Weights of a small transformer language model.
Size: width 128, 2 heads of 64, MLP 320 SwiGLU.
Architecture: LayerNorm before each block, learned positions, biases, tied embeddings.
Training: a variant of SOAP for these matrices, 149M tokens.
Each number is 128 + 24 x the weight over its row's rms, rounded and kept within 0 to 255. Layers, rows and columns count from 0. Numbers have three digits each. The size before them is the row's rms in percent of the matrix's.

# layer 7 MLP gate, 320x128, rms 0.27, rows 151-165, columns 64-127
106:137099145129180111132154109163127120136125138110119183118104139129112145124112114160148139129172149147152101141133137127167100120129149109094161122133126140117102117104131136140126101116121125
104:125084057133146112155100110144134145129119167126127165117158160120152081138090153146110124100090149103167130107114122157113153094101117096135161103077165100157116158114118136109161154130128101
106:108105122129127164077117091145116116119131137121129155137103146110093093158159109125083136178126107133142144129158109138114140135196147097093135134125160108108147128125109178111123147154135117
097:159122115124150094119139123100136148126113121103112096134132142140162122138140137102083137141166136094159164091127097136172109121123105112165147115145150096129131136135064184093118141136136116
105:147079102166090158087113113124161141099122102146176116159113142151123140136133108128143100145082077117109148126135122088095136098106100120093146107123120142145128104153110121159097117097143145
099:080117124137109146100113125115138140110165147153146134161116106126119109115145121111151169123117135129108120112134151126136127121084163092152138104160140105108141067118137121163142107070137084
094:141147143121138142107125112174148124102119173124157109160111127118136121095112114170129167202119125140125120111124121158119157154153113188139123133123122096125104148096131151140133148158108120
098:121151127135134118140156153110122135136175142099132168158145113128123105111108099114153117145099109128181123132139124188102138134120152157085128118157111130128099108176095163113098083110118131
095:147139117084081135136133112097153092135130105115106150124117155127146105119066098127134152120173075173130145143106141129116177105122160127136110082129143156151155143143152139158144113119112126
095:122133136113164146154101112179119168162183119129091126129090139176122155148161152130138141176131150129132150120111120091144117118103140108164149136129123137158072130120174155165109094134127147
097:150121148191095114143116104169131153134173136092119060124138100096144140106166154120140102125101079150099146144117108143133142102093155142099131135132139114163149155161122181115146127102135116
099:151141152122156103130144089112171113093138155124136153156140131128177081116105082140153124127137108158138076120130118130107093161114111127125117166137119114129108102139091108147135155125126148
098:111094103127109101106117127147127100143144126096113135121095103087116104127151132138105077128118102077104132139086107126144137166103135116110127160077085152178149120127102098147127159148115127
099:177138127137165122169123168162136158129080110106147164121126147184120145120151151138139120131135105117066080102110108112124158109184147101163061140108154152124130135170093142134100143132124127
107:181112100155129167111116117181140141161177131132114135153138120106203069116101112142123080142153115163148130138137095138138106097119144145172105115145111121101138154117170139134124107149168153
# layer 7 MLP up, 320x128, rms 0.249, rows 151-164, columns 64-127
105:116102141094140061110123161122122145124114150129170156106104143138116114133096130136113149121112111156191150117126095099135155094136142146123140103132108147132137147153143153154153117128123086
102:117143086114128122177145117151149123099141177109113085069132133115137118120156144175089123159128156136133177090149150157144106082137057106125155155086107121109078134123124151131160099141131091
101:097165133132136148110116139146109112133162170132110130099113133181140177125100146127110142116110128122154085118124118150134124150092075109105151147127118174138094110218113138142111153095124128
103:137103133147105154125128167116160137140089129113124149158118130124137190151139146145098095100163127176129142144136130119144137125142137118094130132173160126089119159133106132105071114120106130
106:158111145078122122171109136134119129121136114115088101169145118090139106103125122112133129159111162103161131142142147100129159145100121099143094136171102102113150117136182094153097162098194109
105:132173125181074126140152109119118094144132154105161129153129162138133132145168160112121101128168108149112090131109102106104128143155107142139120104118173095154148145119111128137088103159101104
098:127092116120139112105143115118133075130173104157161102157116158124124118128106137177128117119169105126157135131122132142122148110169104136109136107146049111102122085122157116122127146158176094
104:186155121092154132121124152130130119127137116149167102137153117144115118155145143146126096081128112140134137104120146129128122108174147118175150139158112142073147137144146101123128083121068122
095:138132141160101141093151072105110116121153145087148094156091139140142143126169130130144151081115134167134146102129125142152143129135133093126106152140085106144136136133129137125105148177140117
091:082145102167143129122096093149109155151167146119166119110154119089120131131154105080116105137154119079148108111149131124126125133141166103103100150107110149162143122089153156090135136178132118
103:151101101168168145113105078126102133097151129146111116111138119133142108150119102111121147114123147125143123137130105109135115127153115128111160135077102175162117174165164157145100148147138176
095:142101104151100130099145110143124127111119086127099118154097130144109111117149120127121105092198141137108170137093122104138124116114119120051175173168117127152141125149130134099134150155173109
098:101130105150152140129119086127158122149124089087148130155156123091141137133088151127152144097105102152117124122105155102125119127147115145146135125096140079123102111162142130168132115146084134
099:155104067135156138155134105147123109152159166111094136181138108085096133100137105095123138100117135103098148152114110168089117114090112164144123121110116136142119130118123144100147141115069121
# layer 7 MLP down (transposed), 320x128, rms 0.192, rows 151-164, columns 64-127
098:114115081131141126167127143131159142154123123129150106138146147105135106123137149167164098150134148125141121141127141092130118093175130114144082104207155087098131127114120147140102137114117157
095:136096105144121161139119123042143132118188120105125154122137121145132124131108106131121103105144165126156138145111152133146120138146097164117117174162116141150138128106121125165064126101097111
113:113128099052094128137148096106121148105129143134162127105126116141128139146156158126115163126113114124133150062137145132128126086146135134143116094158118123140143148185094117182138157108134138
089:108131126159096105114121100144154130110134103139122115121134114107119109101111108102131127122134132126098104119111102128069099131110110132106138050123118132175136075114157087118153103091118147
103:109140096130108142133096153124157106183108150135131101106153110128100117121119106097088132150118146124128127084184089163162121150143141122168147178104109108132087138113102133095161147122138117
102:174140101138136096114108104128063158141124146119102134170116127122084121110146168105129163160103162150085135149124182089159143093107152172134126102126134114120144106159118111165162145114126110
096:141137074111132088121158129085087184111142129106104156123127130136136118128131125115148116132171158127079122098117115137121115068097081124146132109143094166104121123112134103088133128135102119
110:124128125114148120095114140128100159131077150103159140167141116113129141145131111107136140075164138115131123141101168175143149129130117141089128129097084152132084119141148103158082158138158148
092:183084173144116120126145143167161112139120127162165175114138147115126134111137152107148174122089143068157136102169101134174080115142137137072121136111151105126086138128114123107124147099136133
092:114112150100109139146106087110120126162173103139131149138082144124158114136112106112094122111163122125151100117109183114079104102133119109142100122076126125115130123172128087145149126115130124
110:108171124169133122142123129158143152117107160117113115095168131117185131108122151116054147153157137124063109123147117082151142142131151120124134165066144109176178158146111149115150163109129129
098:122089133120093158193122086131111128130116150150158159112118142108118156164083124139119141115124102114146102174135107124095154146149112142113122141086113134109142210116117128130145131128133144
100:143092145175105172127114133131089132121200134083168134134082133093165114128139153122142099108154120122141140169096160146160148134177162118129121182127157138131145110122129142107146110090131104
102:135138159151186133128130164132149147129078159117154122151156121124106062108140122098109174134119103105132152170140142168129108132107129112143114122144134117147143112093147181121177126141100161